python train.py --n_layer=9 --d_model=640 --d_mlp=2560 --activation="swiglu" --tie_embeddings=false --lr=0.000507 --beta1=0.95 --decay_shape="linear" --final_lr_fraction=0.0 --seq_len=1024 --doc_mask=false --dataset="wikipedia_en"
Each number is 50 + 15 x the weight over the matrix's rms, rounded and kept within 0 to 99. Layers, rows and columns count from 0.

# layer 5 MLP gate, 2560x640, rms 0.0269, rows 1348-1405, columns 560-599
46 86 47 64 49 19 36 75 28 54 28 68 48 43 47 64 34 45 45 34 83 57 55 67 31 34 30 51 55 71 34 37 53 45 86 48 30 54 42 54
61 27 68 55 60 49 40 47 49 36 58 48 56 57 73 45 56 56 20 40 57 54 95 43 46 49 45 48 40 38 17 51 32 25 51 39 69 38 63 54
69 52 41 31 42 41 56 42 53 56 59 62 58 71 26 59 31 58 39 63 63 64 59 66 51 32 52 62 58 38 39 55 54 46 49 50 54 41 39 40
50 28 70 41 60 59 48 36 72 82 41 82 63 72 33 24 25 58 43 61 59 58 75 77 72 69 36 28 40 62 64 68 57 41 66 47 42 69 46 61
61 56 27 61 64 39 41 49 43 46 40 60 43 66 41 40 69 65 46 07 27 39 55 57 43 54 56 63 51 56 34 55 27 43 64 88 51 28 30 58
66 50 81 62 53 55 50 36 41 50 58 57 48 74 75 16 48 68 54 38 53 41 33 46 50 47 74 66 32 47 38 50 55 54 54 48 44 36 60 58
57 43 68 20 44 50 45 40 48 33 59 54 52 28 28 57 57 30 57 71 42 32 80 72 49 51 30 45 30 68 36 31 42 41 80 47 33 53 42 64
25 62 43 61 50 37 62 45 36 50 64 46 54 31 58 42 37 40 39 24 49 59 30 69 67 50 54 49 44 75 54 21 34 46 42 31 60 41 33 23
48 40 59 42 30 70 36 40 72 62 41 48 53 55 67 50 33 51 63 47 57 52 89 62 78 43 30 38 53 52 42 73 29 39 36 47 85 55 42 70
40 44 57 64 25 62 36 50 61 40 31 34 47 22 57 62 39 51 56 44 38 60 40 66 35 61 60 28 34 52 42 30 74 44 56 53 24 36 38 40
39 50 17 23 51 62 49 45 23 45 45 48 35 38 44 52 42 52 43 41 49 71 54 38 20 43 29 54 53 54 33 64 68 46 54 38 64 75 61 33
66 61 32 45 59 46 49 32 55 58 57 85 56 45 54 67 67 46 43 55 74 54 54 50 42 45 40 44 63 49 55 36 66 49 49 29 10 64 89 58
46 28 37 59 38 66 60 36 55 49 41 47 40 54 23 65 51 56 51 33 48 65 41 72 63 55 45 55 43 33 48 52 47 73 38 33 43 31 66 54
20 62 70 78 47 55 33 50 58 66 49 39 67 45 47 68 45 57 58 47 65 85 68 47 35 46 35 68 71 70 45 41 40 57 28 58 81 74 24 72
30 56 36 40 19 39 60 42 38 06 35 45 35 65 54 52 30 41 44 52 76 61 50 56 55 44 56 53 47 24 48 48 35 30 36 59 60 49 49 32
43 59 48 79 67 44 53 20 64 55 54 41 81 68 32 64 46 39 58 47 58 65 49 52 50 41 51 68 33 57 47 63 79 40 40 54 58 30 29 52
50 88 57 51 69 47 70 84 50 33 48 51 47 25 73 45 42 43 68 68 55 78 53 26 56 51 44 53 64 46 48 57 64 77 25 34 62 59 44 51
67 56 59 67 70 47 62 46 38 69 41 75 58 79 45 50 46 56 79 39 23 51 43 34 56 46 65 42 39 41 40 68 64 32 66 31 39 51 46 38
60 64 64 39 49 69 64 51 42 20 50 26 34 44 39 39 35 33 39 66 35 64 67 33 84 65 53 31 43 25 35 41 42 69 53 47 50 52 56 63
33 37 64 55 28 65 31 61 47 48 68 45 56 57 58 52 57 51 61 35 27 31 64 45 48 49 93 23 28 40 58 58 31 42 23 70 40 35 30 40
48 55 43 63 33 12 20 41 60 47 43 36 79 60 46 48 36 63 41 44 48 81 58 56 60 48 66 74 34 59 37 38 63 63 39 40 46 48 52 65
34 62 23 79 55 71 57 45 58 33 45 75 61 40 37 72 74 65 30 76 49 42 64 74 56 55 56 66 49 64 82 74 66 33 47 62 57 55 36 56
44 50 70 44 29 46 48 44 61 45 56 58 40 35 64 22 65 83 32 85 48 58 36 72 26 61 74 31 44 65 45 40 48 00 40 54 37 51 51 52
50 52 57 88 71 55 48 34 52 73 42 76 44 36 62 66 45 60 52 34 73 37 68 29 69 52 57 45 50 36 48 47 39 70 41 59 51 24 37 52
30 48 35 47 46 72 39 41 46 24 57 35 51 58 60 59 62 29 42 26 34 44 49 51 65 39 32 53 61 36 16 19 60 66 48 72 36 30 40 13
61 67 43 62 59 63 60 60 91 60 52 65 49 34 65 53 57 63 31 59 63 42 61 57 58 19 45 50 57 43 51 38 57 46 66 33 82 34 54 63
69 38 68 67 61 66 22 47 40 41 60 49 49 58 54 11 63 74 53 57 34 64 38 42 62 53 66 55 56 38 40 38 59 38 56 42 56 71 51 56
46 53 49 38 62 52 77 46 35 49 50 35 39 43 62 43 39 51 58 72 62 43 67 53 56 61 45 27 21 36 54 25 83 34 65 30 61 74 54 32
61 52 61 39 58 56 24 77 61 34 29 59 58 37 50 78 69 41 74 63 46 79 70 36 53 51 15 36 29 73 43 58 66 57 56 75 56 53 34 41
22 66 23 75 51 55 82 57 55 65 67 47 62 40 34 52 37 28 33 26 39 35 41 60 56 59 52 54 27 42 41 75 61 33 70 83 64 41 46 43
37 71 50 63 29 71 16 62 54 58 42 44 24 76 62 58 54 44 54 52 71 53 71 31 63 50 48 59 28 55 39 46 53 28 29 44 37 47 38 61
32 36 70 51 38 25 37 59 33 29 72 68 29 15 63 76 44 64 55 61 29 43 65 36 44 40 64 52 51 43 54 45 26 14 50 31 52 47 51 71
63 64 40 54 38 42 41 66 38 29 36 60 41 55 37 64 56 71 29 59 51 59 51 69 35 70 49 29 41 63 31 62 57 54 40 27 53 27 63 56
59 49 40 52 34 29 41 22 41 53 76 36 62 42 47 77 62 29 60 26 48 28 54 53 83 53 63 46 61 05 67 35 44 39 34 58 44 56 38 39
41 75 56 45 52 54 56 30 78 59 47 21 47 45 66 67 47 45 54 37 50 60 67 50 18 49 46 27 46 32 70 59 43 38 83 59 24 40 43 49
37 49 32 10 47 32 34 59 33 52 57 61 62 26 42 15 32 45 36 77 64 34 76 47 20 40 28 49 46 72 53 49 54 54 75 65 46 71 48 55
35 38 56 48 76 29 60 51 82 72 36 29 62 41 32 41 18 53 58 45 57 64 33 34 41 58 36 31 42 72 42 50 35 65 44 44 49 44 27 61
50 52 24 56 30 43 48 60 62 36 41 63 57 30 38 36 03 41 56 23 50 36 46 53 34 47 70 38 50 23 75 33 59 43 68 48 58 78 56 62
15 56 27 50 61 53 21 60 33 53 40 31 53 63 54 56 50 47 60 36 43 38 46 48 54 38 35 44 60 51 65 49 68 64 31 52 34 39 74 43
46 50 53 37 30 71 38 37 26 64 50 84 24 54 26 52 06 36 26 44 38 64 73 78 34 66 73 55 50 54 68 54 25 63 57 52 59 43 50 74
69 39 44 47 45 29 47 54 58 48 61 30 44 66 56 84 54 64 61 26 65 18 42 39 22 59 47 38 57 66 54 54 60 56 77 77 35 71 53 68
28 46 16 58 36 40 40 61 29 67 58 44 50 71 43 42 27 48 69 65 64 24 42 53 39 49 51 35 32 52 56 58 32 26 11 65 45 73 72 53
36 18 69 78 31 60 29 65 74 66 44 45 26 76 48 47 52 63 70 33 51 33 70 63 38 85 56 40 34 59 27 51 56 25 50 43 64 41 37 24
47 58 60 27 44 39 49 51 68 60 72 32 51 60 70 48 58 60 52 29 18 27 50 26 20 50 33 35 48 27 66 41 73 66 49 44 58 37 67 52
27 53 42 35 39 41 44 32 64 57 62 36 48 43 67 91 61 39 54 27 70 63 52 65 59 72 36 26 52 60 45 68 84 50 73 62 44 37 46 40
76 60 72 67 60 60 50 57 72 35 64 25 49 49 15 60 24 22 55 30 33 41 53 45 43 49 55 36 64 50 75 63 42 49 50 34 24 49 84 48
49 52 51 45 49 47 55 35 32 26 36 61 37 48 48 62 50 27 45 59 48 76 57 48 36 63 23 50 26 69 47 39 68 59 61 56 76 62 76 46
75 30 39 31 42 67 43 68 31 35 26 47 47 25 34 52 77 65 51 44 31 50 64 74 47 54 65 51 40 64 45 05 34 59 33 26 48 53 28 37
60 47 26 55 43 65 70 49 64 48 54 51 52 47 38 62 50 61 45 64 48 37 46 57 29 24 49 43 57 78 47 35 66 38 27 40 54 62 42 38
35 52 28 29 20 63 47 59 64 42 41 34 64 40 71 39 75 53 48 61 55 13 42 71 34 39 32 27 54 60 51 59 65 41 44 65 59 62 34 50
35 73 53 63 29 41 47 34 42 55 67 52 49 68 68 56 52 70 68 41 69 33 62 37 55 46 36 37 66 73 57 56 71 56 68 50 31 49 58 33
36 58 28 51 34 60 20 32 23 51 20 42 50 77 54 71 57 33 81 54 89 45 58 61 53 79 44 48 67 68 68 65 22 51 81 59 30 33 53 46
50 50 45 50 54 70 24 57 42 35 27 48 49 47 40 50 59 74 58 69 40 48 36 83 73 51 51 22 39 51 70 30 58 60 44 42 26 40 56 53
29 69 37 82 61 20 35 75 32 66 62 42 40 60 51 19 60 34 59 55 38 52 62 70 22 53 46 29 30 33 53 69 66 44 51 52 40 54 47 53
74 76 12 23 70 49 33 62 33 06 22 64 40 56 57 34 59 57 35 70 39 52 50 55 39 66 34 77 43 65 26 41 60 50 46 60 55 40 50 72
60 56 48 50 60 74 46 52 55 56 56 49 27 78 40 33 36 53 61 54 48 28 76 40 47 45 42 23 31 48 49 85 27 53 69 55 47 60 21 58
40 41 66 38 35 37 46 51 43 82 48 51 33 29 36 43 48 42 46 41 42 36 46 45 28 69 30 59 61 57 51 36 41 54 62 46 70 59 46 73
80 42 59 62 61 43 25 63 64 49 61 69 23 20 28 76 74 54 48 56 08 74 36 35 52 32 45 46 60 68 55 59 33 67 54 51 50 47 52 46
# layer 5 MLP up, 2560x640, rms 0.0262, rows 1348-1405, columns 560-599
39 43 28 35 32 44 45 43 22 26 68 53 42 53 26 78 50 61 29 32 46 40 25 60 60 45 25 34 44 56 31 43 61 65 26 31 15 56 45 61
25 51 62 28 49 35 68 53 69 47 65 72 22 66 68 29 59 46 42 64 82 37 74 40 32 54 53 55 29 45 40 44 49 50 62 54 59 74 45 58
39 13 82 45 62 39 45 30 43 74 37 38 40 34 48 24 28 72 63 62 50 48 69 62 53 55 74 36 32 58 40 46 44 71 36 49 53 24 58 62
67 31 47 48 59 52 36 47 65 42 44 43 70 17 38 39 40 44 58 53 59 59 57 36 51 36 70 55 50 61 71 62 53 55 62 52 37 72 57 33
63 32 67 37 61 54 49 74 00 36 52 77 36 36 35 31 40 38 56 37 71 51 32 65 69 45 59 54 61 53 49 41 28 50 48 52 32 66 43 55
51 40 22 45 41 60 59 53 16 38 60 57 52 37 66 40 59 52 38 57 39 30 57 61 44 65 48 52 53 78 64 64 43 38 48 32 48 55 75 54
40 62 33 57 31 55 64 39 54 70 75 49 35 39 57 62 34 41 40 32 26 60 65 44 73 58 51 44 49 26 52 28 70 54 58 64 66 14 46 47
26 29 62 32 55 64 40 44 61 72 22 48 41 40 48 55 46 50 45 43 49 20 71 40 36 53 38 65 48 52 52 63 61 70 74 53 59 59 52 31
54 27 56 84 68 52 77 58 62 44 54 15 46 38 41 73 45 53 79 56 33 64 31 44 59 63 50 53 56 64 22 45 37 63 41 62 44 51 56 66
41 52 55 47 48 13 35 48 58 35 73 52 47 16 42 63 75 37 42 65 52 62 47 42 30 68 13 51 34 47 52 36 81 60 65 37 40 81 39 12
54 71 23 50 45 38 55 47 31 37 39 40 29 68 63 47 48 43 53 52 69 55 28 23 53 62 13 51 60 73 41 69 22 58 56 73 72 66 37 77
23 55 39 51 49 56 66 62 44 44 75 83 61 53 58 68 74 40 50 57 37 29 37 64 30 45 41 64 36 69 49 53 35 68 45 46 49 93 38 43
51 33 68 49 45 24 78 21 70 47 63 56 56 68 32 67 54 35 19 19 61 51 35 52 30 74 39 57 47 55 47 52 33 40 39 29 41 27 41 61
73 70 58 48 72 60 75 26 42 42 72 68 64 33 08 79 65 50 34 35 42 46 47 47 42 50 45 53 71 51 48 56 60 52 77 47 71 74 31 54
47 62 42 39 55 38 37 51 74 45 33 46 54 29 66 54 28 58 54 17 76 23 52 50 72 45 50 50 51 50 49 42 41 77 52 47 58 53 33 52
48 66 37 33 42 78 46 40 59 41 47 66 32 30 42 36 52 53 58 44 45 49 69 44 42 62 41 29 55 38 20 61 24 61 38 52 57 51 50 59
57 79 42 36 62 58 70 73 42 45 45 74 43 58 63 32 49 52 51 61 50 72 44 58 39 49 60 65 58 59 49 48 35 50 51 48 55 48 28 40
61 57 67 63 63 70 43 68 34 58 16 46 41 85 59 38 45 63 25 39 52 61 52 44 57 28 67 54 48 58 43 41 73 23 39 57 40 45 66 51
83 44 58 58 27 49 60 49 60 25 49 55 38 47 11 27 53 52 59 60 35 41 48 52 27 55 34 21 51 62 63 57 50 23 24 79 31 60 35 36
68 56 59 33 63 50 52 33 54 47 36 38 69 49 50 32 50 40 61 69 66 81 48 39 76 67 26 77 57 27 51 55 49 54 59 52 43 72 61 08
57 64 44 20 58 55 16 41 76 58 71 40 70 28 45 48 55 29 39 46 69 28 51 54 76 44 60 40 75 61 64 58 76 84 63 37 61 49 44 56
50 53 60 54 61 42 50 59 41 55 61 18 35 40 47 53 37 47 53 48 45 49 76 50 30 48 18 50 26 33 48 45 39 39 58 59 76 45 34 44
56 40 26 86 57 61 58 34 35 32 59 35 57 38 22 85 60 73 47 49 69 43 37 10 60 48 63 58 49 44 48 10 42 64 37 30 22 55 21 41
58 48 70 55 51 62 57 50 51 58 37 30 61 41 75 12 42 65 73 40 73 53 39 70 56 41 50 64 72 38 64 34 61 23 67 53 53 65 44 57
44 50 48 62 52 29 63 39 49 38 88 62 47 51 51 50 75 62 49 54 43 18 37 30 53 81 52 54 52 35 71 34 61 53 14 69 47 50 51 31
63 54 51 63 58 41 63 71 46 37 39 50 55 41 67 41 31 42 48 62 24 83 49 50 70 31 38 76 34 52 58 45 69 73 35 45 81 69 59 53
50 52 72 86 38 68 50 54 77 53 25 52 65 31 58 61 46 50 47 27 00 71 51 40 77 57 27 50 56 38 77 70 51 67 51 51 48 68 56 62
33 67 46 54 59 60 74 52 37 41 88 39 56 50 37 49 40 30 36 65 52 60 34 49 40 67 68 21 46 56 32 22 54 45 22 53 48 54 46 62
30 63 47 46 92 31 60 62 53 60 38 51 63 25 71 10 57 46 25 51 56 69 29 47 43 67 40 45 29 67 41 48 53 72 60 70 43 70 49 50
46 55 63 60 32 38 47 46 37 53 52 23 39 51 69 26 62 47 36 36 52 55 64 73 51 62 30 58 45 56 49 24 43 84 56 68 60 68 43 48
33 46 82 51 54 68 19 54 56 37 50 49 52 59 31 22 15 49 68 36 78 52 37 65 70 47 63 59 63 70 57 54 25 26 26 57 34 37 25 38
35 62 63 60 41 58 42 66 49 47 64 68 68 77 48 52 75 32 29 81 55 56 53 62 43 66 38 56 45 49 57 60 37 52 76 61 62 25 69 55
65 56 48 58 29 44 51 37 46 52 77 58 48 56 39 52 61 44 43 49 34 44 42 30 38 64 51 73 46 40 72 73 60 43 43 64 76 53 30 46
65 62 26 29 58 57 45 50 50 66 22 19 55 61 62 29 32 33 28 44 44 75 45 29 39 56 82 64 46 42 73 47 30 37 58 34 55 34 55 36
29 53 61 25 46 46 64 62 81 16 45 31 11 49 44 66 66 34 66 60 82 74 45 31 84 60 24 23 41 52 29 44 58 60 26 70 66 14 30 76
64 45 33 48 61 29 58 48 68 58 39 52 47 54 51 54 43 75 30 48 64 48 64 64 44 58 47 41 62 34 57 51 47 38 67 58 74 61 87 64
55 55 40 29 35 56 50 58 37 43 55 56 61 20 53 50 57 52 39 58 27 31 43 54 50 40 64 37 50 42 65 74 57 55 69 34 50 47 53 17
29 50 43 48 66 54 61 46 47 41 54 54 34 44 60 51 69 50 27 73 37 35 53 37 44 31 38 33 23 56 51 52 46 61 65 40 83 51 51 59
46 51 72 36 18 63 37 33 41 36 54 69 25 34 43 67 26 46 52 67 87 53 69 61 07 35 54 80 38 52 72 67 30 38 72 57 56 47 27 48
47 64 51 35 44 18 88 58 52 70 78 44 32 90 48 71 49 89 49 43 45 36 65 46 49 57 73 49 63 65 60 57 51 38 76 52 60 55 72 75
00 50 58 36 58 34 44 29 46 76 65 37 25 45 41 56 70 69 44 23 52 47 42 53 31 51 50 58 78 64 58 74 47 48 33 50 38 39 42 55
53 48 67 50 54 08 45 58 60 85 19 53 89 55 51 40 81 47 58 08 40 48 62 47 47 53 57 55 63 37 49 57 70 59 72 35 55 53 42 69
51 73 47 46 48 59 52 32 93 82 70 52 32 43 38 64 87 48 54 38 59 44 69 15 58 34 56 58 48 41 62 71 44 31 40 38 29 54 36 42
67 48 27 40 41 50 26 50 61 89 63 57 61 71 19 56 69 35 42 54 44 26 51 51 49 45 35 73 80 56 57 61 57 45 55 35 30 30 37 57
37 50 47 44 30 67 45 84 67 41 54 71 64 36 65 21 52 38 61 55 52 68 87 60 76 31 42 47 40 44 82 55 38 70 41 56 62 56 57 57
51 37 45 62 45 80 51 40 45 49 72 55 67 49 49 31 49 59 71 44 79 40 46 64 59 36 41 63 70 61 40 54 63 43 30 51 59 58 71 36
39 45 41 56 07 35 51 49 33 39 44 60 53 30 55 77 45 50 28 54 56 37 59 51 47 63 72 52 47 63 68 55 25 40 55 54 11 43 59 57
64 41 56 25 37 51 35 42 29 28 71 25 45 19 47 66 33 49 24 44 63 52 79 60 43 50 53 36 38 42 78 63 30 33 60 30 60 51 65 54
43 68 44 34 37 71 47 72 35 62 75 71 52 45 47 54 24 56 51 81 49 35 47 76 47 57 23 72 72 88 33 74 48 47 56 65 55 37 41 43
59 31 55 32 56 39 39 59 41 36 48 73 49 54 05 61 23 43 02 42 52 65 30 55 44 60 43 51 75 58 67 76 30 52 78 45 53 26 24 37
56 49 42 56 50 31 44 34 28 40 44 60 58 67 45 25 35 52 55 64 53 96 58 55 48 77 36 65 58 69 48 89 51 55 66 83 70 53 18 28
51 36 42 74 38 14 77 65 58 21 49 34 48 27 50 67 40 72 57 40 70 39 53 74 25 33 58 56 71 44 16 43 60 50 39 45 99 61 33 59
14 37 62 65 53 58 58 89 46 49 35 31 37 73 40 35 48 53 25 48 35 66 54 47 81 44 52 55 49 31 68 70 70 57 22 58 50 32 55 36
42 51 76 50 43 82 25 66 44 11 58 58 47 59 65 65 29 57 33 62 58 68 72 44 47 38 61 61 55 63 11 56 67 60 50 53 87 63 36 38
46 28 46 47 31 63 75 55 27 53 41 34 59 52 38 53 32 53 59 33 40 36 49 30 69 54 49 41 56 50 50 52 22 83 23 61 55 47 69 46
40 16 50 64 59 48 53 51 25 41 47 42 43 66 26 22 42 42 59 55 27 61 62 61 56 40 53 40 52 46 42 51 16 19 19 53 49 21 62 33
57 53 59 61 79 71 24 86 44 49 41 74 35 60 43 70 49 66 51 56 60 55 35 56 65 48 51 29 56 43 58 40 36 70 69 40 62 53 51 37
52 34 66 22 57 47 44 24 42 46 43 48 47 73 72 52 56 48 58 77 62 38 50 63 78 46 47 60 60 39 68 54 56 65 73 44 46 46 43 46
# layer 5 MLP down (transposed), 2560x640, rms 0.0234, rows 1348-1404, columns 560-599
70 62 24 41 50 29 62 22 70 62 63 34 46 29 41 35 52 64 62 62 60 27 56 64 45 50 68 51 30 38 53 67 62 21 60 37 66 46 47 49
61 58 45 56 21 58 41 51 44 68 54 29 50 49 67 52 33 26 53 66 27 57 28 27 48 26 55 50 37 44 53 30 68 51 55 46 68 64 81 70
15 56 39 58 51 71 61 36 52 43 48 37 56 52 30 60 26 65 46 52 62 73 38 30 63 29 44 37 18 59 38 70 48 56 51 30 43 27 43 37
69 50 44 54 49 46 48 41 55 27 65 73 60 38 56 48 49 46 33 54 59 34 57 54 30 56 71 55 54 45 65 38 54 65 55 63 45 52 48 43
70 48 40 52 60 46 55 55 38 15 51 81 70 37 42 72 60 15 56 37 64 70 37 37 42 58 26 52 57 39 49 47 60 64 22 66 51 58 29 49
55 54 46 43 58 64 59 63 77 64 40 67 47 31 47 60 39 60 37 55 52 83 61 62 36 67 59 38 41 38 48 44 46 73 13 59 46 52 36 44
43 70 21 60 58 44 89 34 77 44 52 88 44 61 92 60 59 63 30 53 35 51 49 32 39 57 58 38 55 77 31 70 27 56 43 50 76 19 46 43
53 38 49 49 53 52 36 68 26 55 69 64 23 32 34 22 44 30 57 51 52 71 48 78 67 39 67 67 45 41 48 55 32 57 61 41 33 70 42 59
63 78 54 17 46 44 57 56 38 27 50 49 46 47 39 46 52 57 42 52 73 36 50 53 33 60 45 30 50 45 12 16 54 35 78 48 24 64 50 39
59 61 30 48 76 56 69 41 25 35 38 61 31 37 38 49 53 44 54 58 45 37 42 68 42 57 26 43 65 58 34 37 32 61 40 65 37 59 42 32
32 48 80 60 45 74 51 52 44 36 69 46 20 52 33 60 26 54 61 49 25 43 28 06 55 74 56 76 42 44 64 48 39 47 64 52 75 06 73 38
37 79 65 71 35 61 49 42 41 56 72 13 27 74 67 53 45 44 49 61 32 31 53 37 39 57 50 68 32 69 31 59 40 69 76 35 53 47 41 38
59 61 26 69 24 62 80 30 49 44 31 67 55 78 41 51 68 35 40 43 40 74 90 47 54 40 26 38 58 35 59 71 36 37 48 36 52 42 45 35
36 39 28 46 70 45 49 38 48 56 26 34 58 43 59 64 79 59 61 47 35 48 44 29 56 40 64 71 70 29 44 30 22 55 42 35 46 40 49 21
30 66 52 49 40 37 38 57 73 65 43 83 62 36 75 71 42 38 52 45 60 52 49 72 53 63 54 63 31 52 45 50 79 44 68 52 44 50 48 53
29 43 56 46 72 34 64 31 57 62 43 49 57 65 35 47 56 54 53 67 35 71 59 37 48 42 37 78 53 35 54 68 60 71 21 91 36 39 41 82
45 44 59 54 32 46 38 43 54 60 36 67 43 51 72 61 83 64 32 77 46 57 68 27 76 71 57 56 37 64 66 45 90 46 44 50 61 60 59 61
37 50 83 31 78 49 62 37 50 49 49 21 57 50 50 66 76 38 52 30 37 46 61 35 61 47 51 42 42 74 08 52 29 49 64 35 36 46 06 56
40 72 42 51 62 42 36 54 84 58 40 65 36 69 50 46 45 47 64 62 65 33 34 38 29 38 24 29 27 49 48 51 38 42 72 31 60 32 42 45
47 59 44 41 46 65 70 55 49 21 38 28 29 38 47 53 72 45 85 70 71 67 47 77 33 36 47 57 64 45 42 35 55 42 71 51 38 51 70 60
49 79 40 38 57 63 65 67 38 45 74 37 48 25 73 42 16 65 64 36 72 50 75 61 49 33 49 20 15 32 35 70 80 55 59 66 37 43 48 56
55 72 22 39 60 56 31 81 48 24 39 68 64 49 35 62 45 27 63 57 56 28 51 63 39 68 54 25 38 45 66 86 43 28 75 32 40 67 65 72
35 55 45 70 36 43 67 63 15 52 73 55 42 43 41 34 69 38 43 56 39 31 43 33 37 43 48 12 52 38 15 54 56 15 53 45 48 24 42 55
55 39 29 52 50 61 48 43 58 53 57 58 57 68 46 50 51 38 60 61 27 54 50 65 31 45 45 56 74 47 38 41 61 48 24 50 75 49 47 47
53 54 42 30 51 72 62 48 40 39 52 44 52 50 53 52 40 35 72 75 76 36 55 46 97 61 68 58 47 40 64 49 51 62 51 42 73 47 44 44
55 27 27 53 34 40 50 54 46 43 74 67 65 69 51 55 56 26 23 77 53 54 21 70 40 75 78 63 43 49 55 53 33 65 33 33 44 70 46 45
50 30 66 57 66 44 48 48 78 46 47 53 57 50 56 41 44 75 54 54 46 47 68 42 27 58 24 63 44 63 51 43 45 45 54 52 45 96 63 56
58 63 43 32 38 50 48 26 54 44 52 34 68 39 56 55 59 46 36 26 62 37 35 36 72 59 59 64 66 55 75 47 43 48 57 48 59 38 55 69
87 72 33 34 89 36 33 45 56 51 36 65 25 51 33 38 49 56 57 58 48 54 52 35 83 39 38 63 73 52 46 68 44 45 41 58 52 58 38 47
63 28 39 36 31 72 59 56 31 45 40 48 39 76 48 51 45 47 56 60 62 28 50 35 56 65 28 52 58 40 41 77 57 28 29 74 67 65 41 50
37 54 58 47 58 69 48 74 59 13 32 59 51 58 23 21 54 28 64 73 80 62 79 36 74 29 39 55 56 62 74 16 44 82 43 56 47 62 59 33
75 48 52 77 35 61 58 47 73 83 55 49 66 62 33 28 43 61 27 43 48 58 55 60 79 60 51 71 21 60 70 37 50 60 36 40 64 53 60 50
38 59 59 60 47 52 47 29 69 77 39 42 28 35 64 36 13 72 59 74 42 40 59 35 61 60 62 45 45 63 72 52 60 64 21 41 43 30 72 76
46 41 56 59 47 63 57 57 39 58 43 63 56 19 25 53 59 70 21 46 53 45 39 49 06 45 46 46 32 24 35 70 59 47 90 26 32 23 36 62
67 60 32 64 55 52 56 39 57 44 67 61 76 39 34 46 48 26 49 66 60 48 56 48 34 41 50 47 48 48 22 41 83 59 34 56 50 39 67 29
53 55 78 31 46 56 57 31 50 22 48 36 36 23 63 42 33 61 51 63 39 56 50 20 42 46 45 54 55 37 46 53 41 60 34 50 62 50 28 31
31 47 29 53 42 54 66 37 59 44 51 75 40 48 62 62 43 65 68 35 46 60 54 34 54 25 23 36 76 30 51 41 81 64 46 61 45 46 44 75
38 70 41 58 27 33 43 38 94 54 75 56 59 52 57 62 49 50 40 73 41 68 46 55 22 50 48 27 27 56 40 48 44 40 61 53 47 52 24 65
28 50 65 35 22 50 42 24 46 41 61 47 46 59 74 67 51 53 61 58 33 57 85 57 66 53 48 45 54 35 67 32 46 48 59 23 75 72 48 40
66 28 48 60 62 29 41 53 63 49 47 51 46 44 59 45 54 67 39 58 51 79 43 48 58 44 48 47 60 27 47 68 44 69 19 69 51 57 53 41
51 35 33 33 36 88 78 84 58 66 47 45 48 32 26 19 45 56 47 43 65 31 57 51 62 37 64 52 60 49 65 70 58 66 66 21 28 40 75 35
68 70 62 58 57 59 68 62 51 68 30 60 62 59 61 61 35 47 47 54 52 35 49 38 21 53 29 31 58 39 28 23 49 53 60 50 29 38 67 70
49 65 40 65 28 41 55 32 58 41 35 72 40 78 44 50 50 72 36 54 54 52 43 80 58 75 49 24 62 44 28 50 36 22 41 55 57 66 48 38
33 55 61 43 53 61 45 39 54 58 55 48 61 75 50 59 78 36 35 59 66 44 43 45 42 55 39 68 51 52 56 71 41 25 54 57 47 30 44 69
61 59 37 38 69 36 82 31 44 67 54 44 11 61 64 41 52 45 65 54 66 34 62 56 55 72 37 25 71 31 42 56 51 50 54 58 28 30 49 38
73 55 46 76 44 49 51 65 47 61 94 40 20 34 40 47 48 59 23 44 56 34 41 42 25 24 50 63 13 34 55 86 72 42 47 75 78 33 61 55
64 28 26 61 52 52 15 50 77 45 52 64 27 58 48 25 61 53 45 34 46 61 52 34 53 34 24 07 17 56 62 48 52 53 13 19 64 30 75 43
35 55 51 44 60 38 48 47 52 57 58 53 92 30 56 51 64 52 56 72 54 58 60 53 46 62 73 42 49 66 37 44 33 53 62 53 51 62 42 54
43 53 31 47 19 56 65 73 61 49 53 66 33 67 60 21 36 68 15 23 51 68 66 65 74 69 23 33 47 34 71 39 62 51 50 38 35 50 49 54
40 49 34 42 38 45 60 24 56 74 38 59 31 33 66 54 79 37 61 32 44 35 61 53 58 44 48 75 55 46 43 40 42 26 51 18 32 45 47 29
53 54 27 59 51 39 38 46 42 54 43 49 54 47 35 17 51 60 41 32 71 17 79 51 77 40 48 48 49 82 52 60 34 47 68 61 38 34 33 79
50 20 49 30 42 60 46 48 47 30 38 66 31 58 37 63 62 54 44 60 42 55 34 23 73 39 58 52 50 40 42 38 58 38 64 83 52 88 61 64
28 62 39 38 69 54 63 44 21 53 46 30 45 50 83 57 41 55 54 68 29 58 48 80 66 13 34 47 65 21 70 25 78 64 50 47 47 40 50 48
40 41 46 54 20 27 60 57 69 06 60 43 30 58 35 43 48 48 32 79 44 45 45 55 47 45 60 60 66 43 34 46 63 56 58 58 57 31 70 44
52 48 33 44 56 77 70 31 76 38 61 58 52 53 44 73 60 71 58 33 39 28 50 19 71 09 58 63 30 46 47 47 27 75 68 49 41 53 53 22
44 60 63 72 68 50 18 53 39 36 61 47 64 85 58 57 44 59 76 36 48 32 65 52 46 59 51 33 56 82 42 47 71 60 77 28 59 57 34 64
48 42 46 59 47 68 52 73 35 71 46 60 53 39 64 55 53 23 48 37 30 62 51 67 59 41 69 59 52 53 57 79 61 40 41 62 32 41 27 59